Part of a small language model's weights.
Architecture: rotary positions, tied embeddings.
Training: a variant of Adam for these matrices, 574M tokens.
Each number is 500 + 25 x the weight over its row's rms, rounded and kept within 0 to 999. Layers, rows and columns count from 0. Numbers have three digits each. The size before them is the row's rms in percent of the matrix's.

# layer 2 MLP gate, 768x256, rms 0.133, rows 481-694, columns 0-63
100:518466514469512463488501433488521503540506504453496546552503530479529525518511522485513446559463498520482523460526494493468517481496545502512486508505500494502501531470497482504497460497482526
094:494510499516518514479512501436515511530481511462550509497497492474484512470490468522493499528491505512486499499498491515464486445492499514520502473470515532449516477501496501509477538537542509
099:519557522508492474485465488506522531497448540520499446525499529467543496494517500532548488547499492479490495481492502500509513493515493534490471493499485491494483491509499506498543549468532510
103:488517521496502522532493504511505522464519502524486475533521506476486485475501498501506487475506481477502457495526488493527465487490536510442497503489543518518540510468527487512546565522491475
098:468441526472517473507478488457486536496514493498506498486499494536450471560526516511514498522550569535487494462485508523506477516520516511511485512504500516504481505481492515519533533494531490
098:484449525516534516517475528444534522481502531473533484515516451514465506461530475498492538503472527501532538513488501524508477516467540487533496498505487492492525511512461527475525552526492494
092:531448493502525509490454453502515490504526498486510519489538511492483476506526489479491492529502541497519467501532480480488474507492524534535492539539473536509434497477516477515493466469488524
099:531491493521476501451452488509490496500500512471533459502463494474506475500531484500485502517526536489504475513456499539525485474552507485505469505465483501551508498514470518480486468510479540
099:531514486489553554525455460516532482505524522506521467511477522531579494525510488488468477530458489518498486464518500462539459482531518497467476532495515492522492515475561514486516505500516502
097:471507523504508508511489465440516522496507495531500450499520484503511553489510488468519492523512521480516539539502525528528471524549476503523462524498536518506483462538512494522458565535533530
099:516527522526524463483506504499456505437499520540483462512497480485500437479493480476543486520507486484504475503500524490487465447535473503557476491497556496496495534497499522494519474543496504
101:504479525551575458498557489524468508516479526489465488528551510477492498518484503518477510482531522516517491513483505528517528517522526530524489514505532508487472476476517475511512526504506545
106:477484528537512539529451473517456497496545498505531474538499513464470508518498496507489526534462486496511433535496508498482465465531523517548471527493492502491504519467527508527496512482488492
101:500471560565485514514529478533512519460497488523474519513503503520515516485476504473519494499494468524502511459504456482498509479510538514477446511498499508530519524482497490503510501545515530
103:496491525525540512519465513461468540465457476494507502474484472479505464510519496516486456505483508530536474512484460550454496501546510515513483503489513520465506527514463452487514442527523508
097:482509497563538520446497484485524493502510496484501420491496532484541497469509475453505496519456584490506481488484496472515513477492513534490485521529540495461499499532528507506494526518516506
105:490461492514502505486479506514518533475459523540539452536497556481532522528517448483514516515473506445503515464503518475498539483511527533534474521472519508465504510522509533528493531492501482
097:553489472557492455504481487511504505510478493506494491482502526525528547540497502492491544509513451483521514502487487510483496464492515539508500464476514502481520492507532449548443537506543473
097:498516521512505446479470493484519508516528552522505502477509515522524528513522465453483497488475499489494472487536491487517502574527520468510470492468524475514538496447507491515466523509457505
098:539461533511561490522470506489508521485530476484467465510541501481513505484527451504542541474498512526495490554513527504540480531479506521513499461514538513557493496472514484501514490524493509
101:506481531496515482475521505515494510478484517492459453554512497519484447511558516515517498550493489481519455548505530492537511463501515536502479477533452478477457499510524488534500481515525495
093:483503528473518501495515485478481513518523515508520488504515495464522503496522520474507510508488474492464471533502489476488537477510514528474488480506493460488479503505508440498456505519454504
104:533493495513498513502482494528471578465442498493477474529534503454479508470505490550474527492464525539501486477501496506515475550503546509492494538472504487537526503442456500481490518508504470
103:525476510537535515459511511495499566471505476472487494447507518479519499483496465515486527530483500485491476495474525477515547493476533533526486516515515525499492478488510488530463520504516487
105:478496507499530477536477497486494529522479543511484515530444520515477491499511491467492518528487530499504461539505486471485430509502467517468493514498535497515509523493527455520523475525516494
105:494498512513502542511454496462510547463522508477507494504464500540490494478502512483528460503552501521517493490511505467516461481503516533459499488448517514489485488513539518491494485515532499
102:465491528523486487478483537499564530486461504538462450524474497515518492453522479505535503535491509505485525506552512523524517521516511530507466522475527498520493523482504510498522562519471504
096:494473471480531470546481477453510489519552528489488479472471503557513505524487560510553492498508516527517522512481492472509505495525519531533495481561536512530499502501491499496474523513524547
097:497501505542494513495471518514514508495546547548445482532485541493500507475520484500519509546536466517475508508506499493540457509572532471525482514495491491497513535468517502502496467497500524
104:451432526517529511529514516465511533513516499506516501516461481495491516467485499477522509514505503476505456527515506506502512469497533534526474498500496529531438503519482478503468565518571492
087:540508508487482545477487516531503498530484503554523498496493505526512434525527471519486499484488480522484526476518496525518513501579548509465496499529481510506477491481504493493511494479467462
101:499480494514495498501516521525500494447512560472496434458515519494527523478517481445500525500501516490554520484505524513547515482534498541504483496468503484485496521532495484500479529514531523
093:478496523449557526522501505498511504496501497463516475498546459488487497496496471507522505505491504469505454493513524471492504508500489497491493471525481502481502496483470535523465549516508527
096:484494485532496507512498472502482492482508520517495495467508514443517502466529513499518543509476509491506485482498544481510496513523515442470487509514484506535440530523564486491505482531466466
105:552511496515517520505442494477479499483477502549456475497512518498503459512514498553498457504535517473485512459504528476480512515500495522493500497505518542456487529479539509505473523498480533
098:480510466460502477516504540539510536508465514487473554498500456495511535520502453506485492505520515507521524439493497476508484532463475506511488507515498483455481524524541513507502508507499482
101:534473509523491508525501531519468517469480521541467475521496471472525488524588498474493486491497497487518472453506518508504529519500551543475475522467508496472523501512505535494524502550470520
089:460490493465519489541508505486487471523498510518521488485512504503491497532493517493478510483499511503512542484510489471483498481470484531495489525529488467507493534539485505526483579525535472
105:501510525521515514555462437493520495559492455504519507514509514496503458471503469484501496543472488487495457475540460460503518505542505507528487588494483555483497499504516471549512509524499557
102:517503508488505550494480472491510553475486517472497503527495479543473522475492500513535502528483537538544438500462493497475496463483482525506479466510495477513481518538506494478530486534508459
102:553526467495516511524493521497482541458467552537482533474476509496508495486507513537504504514513527508473540472485502462493501493573463504493487499472504509521503537500504508510474535495504496
098:488514493477532454477505516502500487507506527497497476488551503496489527555524478483453473522460515480509511538513523545483547473520505537499486506501524502497515525507547486512469520499469506
103:566480547499550508494489510503499498521507470499513479442509535530483519523542453488485550505532502529473503497478528530479491523566489470514489504482518520513482504516492495519475520539481500
107:526520494509513508501490532511513512512552534503512441493450535505464490505502474468507471513515534530509464511500507489509514529531497469500491514485522475481506522498492468491502491500475500
103:513502472470503527508485488515473496529495481516505494484515498501494486532469497520537518507511504467487542508501485516470509485493505518541484489479558526516459553513474504521449514505446527
106:562498514513519501489506512513522524493473522494453507523537477503517495511557493502553475537489512475551500509513497528466541472507523551500475517479500520493472524499478485502497516488520533
098:498488548490516454500488490512468505518482470484490494523490508513520492529561473514500498534559522469495481520521468501543482530545501516500464519497488534511470527509529496500471449516518557
101:529508521521502535475490477515508512480478497532493493475499539479515508483537499514495523513520483513495467483497536540533515483492520506528461462557505464490455498518488488498488518482508477
097:546486522522478485526483491520448507518503521527501496479563490481496525528492519488468497495465484550571522560496522513522511474528524535532467500497538493515493502487487492482474541532459535
097:491496512499503548522493463510477516517505466498467478444478492489529501501461504487489485498552530540492508509551491528484457515511495530486489485523484520544496487478526514501512508483480444
103:500455514505570533524517522508521508526469523552488505469490519471507502504493448469506514462484467479539486477500497478504527460521521526502474517540481536473519492490519496516467482494462533
101:503520495503531488449441440473490481504451530476512504491518534492532515498518529477504492522530503502516471479503508488519492472513477480463491513492498501489458495537515514503486444529494532
095:525520510507494469510518530461506549493499556526510490499496465514470508497511480516537540495497488487479513469522483524551527543512480485492509535529518487472500493460530492483499557499519504
100:539446522485509511502478506462520540488491468501508500460506481517506494490486478515479485473575538499467532503565505487556479481509503512480501466511454540497473488457530504532478503499510534
094:525499524541502522507447504430492540492489552524505461514509516500538487517491496518506496509509470482505518548491531480486521516514539488465466472503530504504483491528512490499497518495473508
091:494508488570492490479486443494492485484514501524496482488499439496495522502498508500554487536527499513506526521510485501527505481516522492488487483534528556480525488498519502525515524501515510
099:514460513484481475504476523472477497460487529469485502491514524493524524477447481517488500480488523464540499499503490495512486530558499521553493495516506549428506517532525485512502488493525516
101:520475506489510491537507539475514545462487536516472476473475462468480460479509477480490474562467518502513456552502467516475494491519491502516465515510519551528494492495467485512507518468525558
100:546586488484495480480493497513521507484490560515553477496504516513462490526502477505469503530493516487504516544492528498475518534579489496477494485508528450515511513458486472527493517462487450
095:514506501492509518471494477492476517471531504493512504505493473508559532534530492477498463479522509451481517537492518489506503468525512488484498499500509535483482502472520542518521475521460509
098:502470493469514505524452469470467565519508496556492516472519556525520478450506489506534512527532557481481533470491524537496502518507488511512497529550475472505519502512490522484440547527475500
092:493504534531479536503515482459469501485511509530515486506482521527527507529462498528480486553544501557499464555509503521507484469511498464519501508460467496502505505457520515531508516494569472
097:530491497508521520486465482476520512538505488500510512518495498541503478516498476490521498531514484511502513511473466524498554491564487491519491513510485527508514485470504515504462460501500500
097:523506468481516510506508478482487536480529510537499487521539521479522484527523471524505457454480530520490527519499514480539461500533536515490485485511494534485465509523519433502504473502498487
092:517544484540535489528510498521469466518521524476463493487493477449460524479464502499516493493545528492485471522516500570464488504525532464511499497527530507441455489500527487523515506467493434
101:495486520522495531517497508551498561471513510496486501501548485467514515518507464460516504514523538491540525490503540437524487463485519536507475507488503525472486531440526492509493503499506513
097:562498481511505533493511516536526523498491526524499453473506507501507457524483475522495525537507503484494484445533499479540505457499521505498474517530487551474464497509518522526489511473424531
102:489462505528462514499517502518481482467494503550501511532509519505528500460474492499539517511501491526500462508458501501524526477542513489487475491504491540501508523474518504521515493507522551
096:522516520525530492441497446491466508505453474511504456537522466516524465495517481540507468593494480499513528504530493492493487469536507530494487466505494520516475465505508491491459524494528495
099:522498551484527501442452493508537508501473503531470513447492496489482509516508503511481511497468491525478448519549493500524512562501508497532478531486476505514491503468510457504494491490505500
098:584499495550531553472479522527514520513480500528452513503512513499456554448539510500503500467495512497526520497488522504535479523501507500482499520492525502547509510533519488498469479498497470
104:517484517507507488471467489525514510486534513498491510470467491506498494520502490507493495511509549500529474485512500532547492482533505499504496520538509507487502552509494475498539527498554529
104:485515507542481497527480502474489485500506528552499483518531506482505521483495505552556518533499468503502479521534492475527487479498519468514477490480430518539461527532532498512480515499455512
103:525515549505549530452480463502493494487502492526511517509485497462501508471548492435522549540508494517473480514511496495541497459530490519491476505496502493468503526480532510477509538471483520
102:448441532549535469497509478544499509492468508507511477509504484523472472500496511461535537520480503473494490526522540489509462488527538502482485512504558509495510540483497522518455500530552466
099:476500514452506466516515476511496528497463483542521482493481516496521441494525480554473521504511524460501499510466475517464537526510514485488487505517486544490497481479497460522535501520504520
100:539529528564520514511504499533475543476498492493486517501514534519464482518490497525523521490461489502487525498471471506487476466494496556485474473493520512489508548496519498507492468484502541
095:564480491491490490459431509513500520475515504498472521507513556510495458505550557542551489489506473502506507517489510492475483530518495493524500464498482495454490531526491487506519495488501490
096:523501511502490428531479527499497478501457504507554506527453517542500559488519507464532514486522542526474560445547535484463475483515519481507499508497513450489509514526511440487525509520508471
106:540491538575502524466476461505466507462519497525531485463479497466469513494482496551488503551526492464487480491472512466483513506537523509546494543498476509506492558525495500502479481520520512
099:538539542456519517543464504531500558509522509495521480521508487519466499523521478495555502533511474491517463524477484502495482464545509515549496483542529510449483475520487462525510518507541510
102:493438492518498456509507521497495519463478564504522433503511481512490492497501523466525481514504555438538488499476517513492496544491497512541479480541531526498511515495485566538473523540513527
103:582500504531509501565496480496520490481518498521484497477515487517516548496516513494498528577533482473534503504486486508454482495507504510513493473495468516539507472500489462511488513490503561
095:552486503533475463461481501493490519467524532506487459491539515470545502494491486501528486546512465479496519526522480516500482531495491557514491474491519489507493470516519486516522555489501496
099:506495513516509522495491508508520495500513485497468493508481541520494509466526498491510534509508514520543520492488488461532458501508489493541481517528489506525499535466482490500486499494496499
099:498492482491535487462524483501496499482499524514518454494528468443503511468483518521482487533525517548505486499491532527490474473488534509490481498500489497494472503501486493529514549489480512
104:521444516516525518552454478531484519478510535523477500534473484479494487480495479476494492491527539437554502523481523482489515514553548551496494528489538517475499510480511502473503495526489457
098:521486506506494525513514488529516500471532498489516450527521587458530553517506476534460531527474451506496468535510547558490508487530522503504498481479497471462526532480516476514494494528485486
090:502513526474543518515501503492482499476521507528526517496511533502456476493545490493487537504551545534482483512524525517514477508489484497526482541501509496514509530486511443505461475500527514
109:495501509509512486471499455480494526488520517584524485544546542491541491475499465496531499522471506467508455486521519491470501523529533505532487494541482545471490554451512453500506532510514464
105:543514496515461538507496475514526503479510505523555498495483452501513515482499483534501492549479522500494491472518452476513480468548529491521488564515499523495475511502554503483462544568533521
104:493509525531567502524479468550524522494452528531481491531485537539495486546558487475456488493473511504508472495490500500545497498502481535514469512472486513498493516512492492488549509531496533
092:539481494495512483503498514509536491516481484511473468496514510520530511508536520482460479478532479516504486473505524493501460521593490501544478488501490535491490502586527473513456518532497553
095:523476520496534452502512464482488489528472468484482481474533549496514508518518527498534495487503486487515467530490453500515497485515479502499486500515478508514529515529520418487428495541545482
096:511483533484527505529481551527449487494507490510495450519507521496500520491532490445504482516561519488479499507539501506488522480552531539505480464460491476529465532490480512500502513512498455
094:531505543507517518505473456485509545492488500508485517518513542451501481451536476514515469509507540468500516532494539517487444497490479524575476517500496525500504499475512496506488489513487534
107:518526514509512498459517440516486524494473521529504505500496516520499523509498491488512499519491503455474549490518488488471503475557483524521482509517513517495481551503526460483516549487530486
101:478485509508504509502497520493508515468479527525472492503491528474504534450466507480503534529539542526494466505502523521494458491535500474502476466517526539443465507515481489500480554504469537
100:520490502543516509506483481468507518511492507482474492486501480510461559528505478524490507475494513472529497522521479505513517483526535512513485506531537494487494530516459504492498524557548491
101:543529500511474480517481542447494514490516516498519529485487475463477507476544485460540505491495521464491452486496497530494488516508535514492482535519489513497522468494516502542455487480447519
095:505481511499497498441494508561475483503498504487505480514533516490544498500476498560485498500512511497473458504496491539574531513529552476499495459489481527478449497524515494494504456502509526
099:463491481526509508473513514516454482527522496470444516469555516466500516485498510519533495505530504473531481473531506468529508525525469520538485490497474476443481542495499520489509480509475530
097:493498507504506518494457494519514483507532519495544529533502529531497467493519504487479515492500542452480537466537526537569456505523502500502488520481524479497490499470491505514479517488539523
100:506545553523506496482466530554470544520477485540490514512515504461521497479514497508495497489498510475419492487501498528486502490522539525504466490520525507436500481511523511486517471530474487
102:448451483528498513490494493504500489511536509503537494541512498523484515481513528543512474544508541535512500496493506537471482522521506516499475531470522483491454524475489533524527541513522460
100:483506490480543466511471509507492497509494526474503496482500470515540503473537494458539531497481516490506491497480507511524480504537498498514477481513533515469509532433491471520520499526507509
099:537508556541510503475474507494517507473499467479522503453550494511482519548494470526463466511454529512495496494484524461522495522536504522492469488494506473518504506484529563512512500546500521
105:556484493498517493450477483508510536503496522532514506504435483480540513491514477505494503497503522481486459482473486452522481525485478486494482529505490521487511492519509525486465524508509479
098:487445496490539503519496512515495483456468528478516497510523560480506482515504473481508503510483456516507467488534526467510491492491500497519487489489475484499504526495501515520488534526494522
097:518478500521505469505497438469512525500490525521456469516491512457492497531491508485506514491490508519490537514542518495499495523500515545536481549464494499470478474497498478497487499532525500
101:517461493552486509499475496506480470508529502499481513525498541475524521501520474489502526552519518485509538467509561487502477473492568474512471464496538505487504506548550523536495489488501478
099:537512526539513505502461537488503505540477495503555500522506465478486527502538505498508461487514544476521486528518496514486526547483533546487494500534499515501535457457526504526452494531460513
099:499488550492522481502491479524520526487489511513515479554494514471540504497531485509492527502482457500490515513512511509559535506507497523513459513503497511547496517535551507477494500512510481
107:509501523485525512512511469503531547503504478479501471450502499525512519520515509505493484497480513507539460539521494504550490544530505500510465503472503549519490512515498464511512496567506524
092:530497503533478531490492484496506503516508490548508500519560465460496507465502482512515502485505518511525467563504485456468509467490517511470488501500503514497467509494542484502549497505507524
094:531501490495513499504501474492489498491501504477452476487477481473538494460516450530527470497477521506499525535514456503485520513535494514539496472518511523521521457495504554486528491470477459
102:517487490523499474535486481497516472519478511527512515539510475499483526512513484515514518520502514428487490465483490466516548511499494524518481485502542483517534515529513492535532502510528473
094:512461524500495572433537513484469480499497477508515476512492503464498528485524498487559451505481476508508458505513473502537495504478501507536496496488554483493510546498507489516499482479499488
088:504513537490482467530487581468466511506469541517494477466566505512512508510517538492500491515499503505513514508560511480496454525527518506534509495501499502501486483515471493534518522482515475
097:492433492514508457497505541519484503504476501547464458511510488460533506522520523486508502466513528495514503466465491512503534536521529509527503508508468480476520520460486536492474552511428512
095:497503474492490501504480489513534499487495501466495455516532502490482525475523537530533508491482545545490466541488503459484480478464492480482502487506514501511551535501471505542524493490527462
092:476468529514494508520501500520512529493471461516515477509509553501531495495496470566486469471495509489536514481476543493466526487492527489491503508503454492495545506491525534496505486557577468
100:547474493505520449485504483542519532527522487532534502517507550535530477462529482490504523503536558461512508466480506505471474490529484528490506498516504535481508479516510498509476601498505527
103:537499511447520484492520538496521557482514503502504517549479511467500505550483495516514471491538547491508505520462518475501491500514490524481481544478511501510522482534516515519501475556511506
101:523520537522497573519474441482540531495531499518470522521476478518489459496547491500510481531542493509518499477527524503499469528543528502516506483510511535497492451489504470493490477512528489
096:541488468532494531455518501505493530478470508500551481523523444510512501491497491468494529518456503474520492471506492517499502490500575494492492507561507522521491494482474495474500518491472503
107:535473499501513528457473506527487538520493517520484475482527499479466484506516466540511495497512517495483470512535495475524486493537531504515465492480488520495506513526462495527517478501466498
089:492485457497497473499488476526505502479514485515487521551557509483497514502474505510487466483540487502502464469545491453525482509520498501512484494503525455530490488515533509500481497503477492
105:507489524501534489519466507517517529505498546498491527520478480486466523482492513541516534571505506474491502482483503505453593539489514509500496508537485499487488520534473487508530536510516479
101:505496535541529470521503514480479556492511487527480513557520501554547495513560526523527530513475509477472439503505493487531504471473566505514476489499501517502505500496543488498511502520545497
102:505497528530482483501530477497543536472525488491539488476481465520506492507535492540518519518514511479461500520538512502464487459498532490500478486489492507511496489456501528487530462513510504
100:488545495552518498476503443517494550473515451537536515474493531475493526525490506529493543497480521553471514461509531521509454438504530493517474492473521499522470524511513450510490503533511496
104:480487520514514494495499473489477489519460536537493541532494521483467468465504491497503508484512522456531524507480461500497486494507483528498472531562500504510511531514493466517485511543489466
100:501513531474582491506452470485504554467534474496489499519463486524499517513523515508514466527509488489483499500487515527524511501565456503557482502538519471525504489514482509507435509500512505
101:517483507487496485560527473460502504503497506516453507533514490473487489519483491510509508488517563496510509484489565485483504482548490503481492504500541499518519507494489484525491501519485521
098:495476485519486496512500489527450488481497523526515437565435449485522499514512489530510457493513517515518512483510506491526508531513514530480479522459488476486440524499499517468470530486480488
103:519469522503521555491477473541495503502511481489548440454504494475485495506532478480560469515538498488506456524512522468501486492494496531514494456469504521471472509500506534515455504491508522
105:515446520519505458529490516516505536512500508492543523540507512503490494509521496518571526498495499462488459511509522488487467485523537516512484529508505518467502502522494493511484513512514520
092:505507455498523537499456467510494502537534550492516523508494470450547525443482490489510465502461509538495478479540492519463476511492520495493507522464477471525481505497557509502524545503505474
103:531493514500515526498505500499502527438481487549474492515494515515524485539534486478508485496458518481571502471497500447527511515519518510465478495513522498509517525483524486484499493518510479
107:526533506506527514474476497510500534542496522513485470514528517502468503484552509492469500493518519464520500510522497466516519546536506501494472529532493480525498500505531513478492542531478501
094:481496506517542484522470510464471481534523495443473497476511476520509511503496554524511500497513475517474522510472499514505520499471514470502493470545503522510501507514454487499515527519489511
104:479461534517563518495510522518480494489535494514480480490519544448477501478502516544518478500522546502523488466560516516481518495523547502508458527516508499521500493487512474522469557510479501
099:518516503526507490484530534528493562495447501499529516466482511511477524529511471507536518507524520528470500488507512462514450512486470505500497503497519553484469505487485463500489482530521518
097:548528476512544516491457471523510523546497532497539482515485505504528500462522494498448531517479518485496457465517548488494512545515502548513499509515483490517468515523495516504486501498477518
099:499439521473472513462476509538480537500507515507484486507522469525506523451481538537541492545487506522527513488480482482484461508511522533519479524549477527559508461521517504519504483525478499
098:519463563511483531483491489508455508506471503531468478488508547529465478535504504525442509484480498500497521498515515542510504465508492507565477533498519522495469538525520476481469494531494509
096:521470510502543492489508505458498523474435495518502518492530498469495531487516487492498523478497497527456466541514526547509490526496549527506473489542543528493468488449474488493533527507504486
101:507490549519465521536479492519514512432544502549479487524487499531496508511491505453474542559486501509530519471509483479458484518544501484446486528505497550512497519519504470497502492536485497
108:520541490508514480518464508494489517525500509482502488484506533521527480516498471508488507526531512497528512482545499480493506526514512550529483495529495525465469496514506484529426548540508489
101:511497523532522473539481557474499503456530547460456474534516529488505490470517475479494512567502521489516461521499485480493499502552514489497485486513491506482457511493545506486474498510472475
095:503483514517540483513469517532476493492550462465496451476481489498495476478525474494517558501493492484506450482505531511523497468493520477525485518499463518523502484518448474514480529555490472
097:479482584494504489515500519512536511511506499505526471520530510485527515502524516529549538522483491504543482513509473535546503493550533516485473479544496511527518488429502507531502510505496487
095:489504498493503500519517464480501470487521468475442486492520453479497537506512525461529500505525525520502516518509564484487510498515504489487503476487541509523531506478507460540448492497478501
101:505495534482515513518521506459523513469478491498505479527517501535491459485457520476541513541488517522492444470481507504504511548520504500473494457505523517499504552496466487535448543521495525
102:500509510506494476512503413509496515496465530498530417539508496505550495485544482513528489513436531505508437492529491478502527474498498487461479492532477532540470507491513476522539487504480478
104:506503541517502562498508419479513509479510518497539471502512521487519524468480493512495489558510495494548495489514479509521519473537528494497475524566486509506472507450517517523478496481552532
097:475513492514497514527468522521493555457472534527513488517510499486509476529482466529526503508475556470528487477524513485500503447508507504534486493503528530503483485432512499510529535499477468
107:533486565524461451527485482513478511436476478505537481520504474528510544474484521520485481502480504515507472473542526500474493548520591506495482477512523528442521526450534460516502467547473491
103:500513509527503506491489457490466511469526501476580481469549525486486500518519527528529451567516481507501490507495502425498475496497469518519486488514500487519497508503561488522470496546508530
109:496538546481513494497483496540496541487509507522487489490497469465508516470493511525530471501538558474498519532524481505506492511526502499507463514507519513477525520442535527508501536478503468
099:545495490484486479468481488482559532504428497500528518481547510516469448554522518487517517517511522495508540456472479515523507493519524533513485475460463520502507504540503441514470529496485539
102:492492515571525479482495491531512520501535476525490512457486552484489458519496481517516531454504494467507481482478523500455519471496516504505477516468501480532524469502511477496482521532499514
103:519518536482502530498508504538476525488524533480497486541496507504460521511548497541504534481524493516485501523467499445516445492494490494523479510477524505509502538487468480476508526524551464
106:500492526473514488501496492509458509502487523484495499513555478522472487550506474482501541532490529502546498484536519503455511502471546522574480527518492531429485531534522448522464531477494556
104:493478564511525482502507484507543499529493495512498429524498490516468474488528481526491518536510501525516479485506547521497526470531520519453506475457517529510526501475568502503482503507453485
104:533485506507516472514453531498522520508529480497525528523504479525509454484502484478527528484535522469545547490531500482519472502498495509464471543513523485433503528490474500506480530512509482
102:504538509541468532510475510530519514503495514464500463523492493451470520427515499514535530489505522507509502509510517498500499461504544509472471523510512525523486516545521435521562550472511494
093:515461481468484487524499507494504508524505527526557468489513486501469524506492499530468525528483594472470538492499538467488463513545523473475492536522483496516504519481485513518461513479511502
099:498463522477456541557511460525426531465478530465509511500497505472490473468504496474530506526532482507505526479508530481524494510492476529529471456502523473520464512456519503501457506522497482
096:528491513472483488504515494472508519489493481473496467525518498477486482547507463495523489511472509478514460497519515467518421500473504510499492512504487521495484505521549467497478516496499523
098:471463526504470540529528471573469481477528509485493499475503502516490498456502525460496504522508525459482518498521492507512532502498506475506491534486558509520548527479547484512511517496459469
104:507503509517518520542474478502449517466451472515475489476533509481491482483484467482512536535476532511541485518516508517532506541515512552519481516463525496482488513489501473500442549515482489
100:470500503533495508502476539493504554487514468474461504564500498516489498511510493474500502494507526499504510505492487461470521505482519513474489510486497529488481520522491476506492508492474548
099:488457499497510502478496489478456491509473481510483469482480559511485487513558464506531488491530490516507542467511510475451523485526487538467473491488492515473504564538529514507517477501484495
099:529525534508522479501511467550500497497527513482501481482562513536455457475544476512494516468487500508508487547489543516534557470484506485489482561517535559488490488455499550502481525552486547
102:521454498558544528506486494525459468486525493498490437493487515486566508468519505476460509554493524492551505509453486465507497531538526481460477488474534520498454523504495500509478520494471485
086:529510531481488442467512521452541453532518478526502505521533478509512494495466490478475518510487472516553533491503507508486542496507504492481512459475494480487509508489512504514514488471476464
099:522482489479524486506473518508471480491501521469519519541531522520482503508528487513513530522491518551456475464485579503476470462501521510517482510485515502494463513527488527512474457534492506
091:498468495477510489465487485490517475506481516549495493490500563526490510506517530520497540482526528485547484458510510483522574472487486524519489487521485519500514512546443494534458505495486512
101:506493521534525574451491461487497488471520493493499466487561493485472502483529489476522502483509502507542500496503491488521495502509568509534481532478528572506453528513489478519530521495507536
100:502471519465487526437531537513489546482498499488522454523508500502502460498558485485476528524511534523500501479496504494495516480506542498521495523555505544548497541486520485518520527523466492
095:522501552487508517468521480543477527489502563489473488520505498471524502552517504506494495509457477480513497512500502455534515569500514538475456531506485498468520488512491513509479493519488531
099:587502494544500484515520517534500507497493517457459523519502544483524514498475458439519506473484475488515463478481477511507474495502533524487477512474524573496490502519515504509501471526501531
099:494469469516487507525496541535491500479479541491504497478535465494476516516489492528517501522515485519488529478483518478517554481445528500506487450468555480497533497475526505513482474545479448
102:504488506436504491497503470479491503499496500542498445545473482497503480510494513489540472506537547482504464484502417473518540555539482526498480510509535529482495522495497493492482489499497502
096:521481550531473488536542464498519513506502494470474455465500504504495474514485492479517528521490520460490525518451551509497464495528491514507455503464500483493525565486496487489485489516488523
098:512505520494519441493484529507509513534529475456529502492481529485500489527514508468534526484515513499501476506503542454499493478504500536470480484538517477483524529475518448504481466499482557
096:518522495468539477507457511528467552477452522480533494534489509467523516498496478466532514543456502464460481499496539481471497517505520495526504479509548496440468525524506526519495535516500515
099:476537498520537514527500526437520523533504467539493488468490474487506471497472506523491491522490537449489523486532532506475518451506510481501491507514508515486463502492494449538512558500505484
104:515513532512516486557499526532503519491461516531493477513520484514497518521503475493540494543533471493470444521518492436477443471530496496487471526529487549492495483499555483508514521516547474
102:518512503534526505444445496500526537485491533488496520487556526517503526466507495466449482482523501535536511488513510577516492494518548506504480470511476484519516527491514469498483550490477482
099:485480467548518493532492537513508495482511484528528448503486493506553498517488488499503496533502516518530532495525496468532479482524537511519491521514486583463474494520535507501489513505519476
100:530486534516549473498473521505529533498519472549451487529475507508515491535516504509512543509527496475496524486492521508498494558532503504511489487511543523476508496475536500512497489490506486
102:507477475528534523504504482470500514500477508511474507484535523483474511490489439490510541511459530517470480506524517477463467515495489554496471457556500495475484510508470460511476485528503508
106:500463499540490496534490482486491501492502476503521476485528480501502544510493502506542532510537563532545458493482505446492542475537484499502500506512532490498530515472519516512478480514497522
106:499510537556502494503492524534508525489478482505493464530489510495507521516503433482520513501498496424472469455500489462491527495536529491472460554499452540470482538479551507489493495519538496
099:526481537487508508472490509482523482467500491531481498499503484478538493500498495548512530503495490456517489484484497519502511503540459472473483538522495520484510493521529520476485520537484495
096:510532524532513459497478509538483511513496495528524444469504536509522504488508489475489540514521530499529479511546523506480443490536480534521480510503531506467472506508574512498500531531507516
102:531473470538518516517473478511503550494504470506527509540529517508536490516523483512504504457498536475492494489481492473526449546526553487496490490486483467530501482488466477502434487515498514
106:508490505484529497472426467524549521455476530496524507565506545530468514545545483496478519517477484524488513514527508490499483501508529520526476458525506489506525505477446516508507492487502529
095:487486505490515508437492519540454493470497506482526497530497498474551518495503518464510494469541475524492504518471528510504528516493496523495476499502529508533475509470492490497515480471482503
103:508512482489529499510469495494509513531499511542488490484510484467509536480534507514494491495482493454510486468497520513474505468529535534493472494494503514532485542506552489544488523498489488
100:573518508476557540489452476496479537497521510514522500480450509468509469553522481502505464506493487488536515439478544455473529495526506554541465494513526521515510502492552501489509529503546534
100:555480495551510532477442520493470498506486540500563459484530488489469491476506464476476474520506499468488463483502502459518537493464520521513478495513490518492490531504519519503460480507496526
099:510502539543503485519492504459488523478505515487486473474510523513545528470529504512486528554476489496514477512462508517520487544541485550516494439488566500484552532489523544520461538545518490
095:497509548529487517483501480453477479465507470463491516473506478457520512516496520515511512551533487543492504515463511507492496548510529520489484482490514497511529512532502467481475545528485481
101:496497504489533513514515539510531506440437522514451497470496510536503482495529465536499477537513520536511522495485510531508517481480509534534467490474464500528509538469455469521501496498517490
095:483535492439514475560460466528476486528502478505521493531533521473479532512525478520516479533522505542466512483506489496474449517494481533496500515524484527528504510496533459467506481500488472
098:518510515539513519436480447496504463485476510516486467470488547478473493467524480508527477528514479539480455461529495480566490481555487487515481508482484512542528511496516511484470504511485507
101:478497488496555562493477496502509557535517502523493463489472498495482499494515490503484520526462484539511477435517514482490519484526489521459471536520499494481459504472473498522454524496493472
092:489474505495502496529490490547501493467517490508502485494508477498452508493544532463543515517520489524566473499551489469516532522499538554501494462516537511551492491494522529502522514505488508
100:508488526535545465510492508529522517548511503497492508519490488534489510476518489476533493498480490484523458511503495514524512459524475528494501499482494512492543522521512474521519508522526495
089:568485488529503508528456507469478497502518482435450508504525474496528492496537499532520504528530482526464468510515469473505494512471506507477486489485499484499534511504579530474491527505521490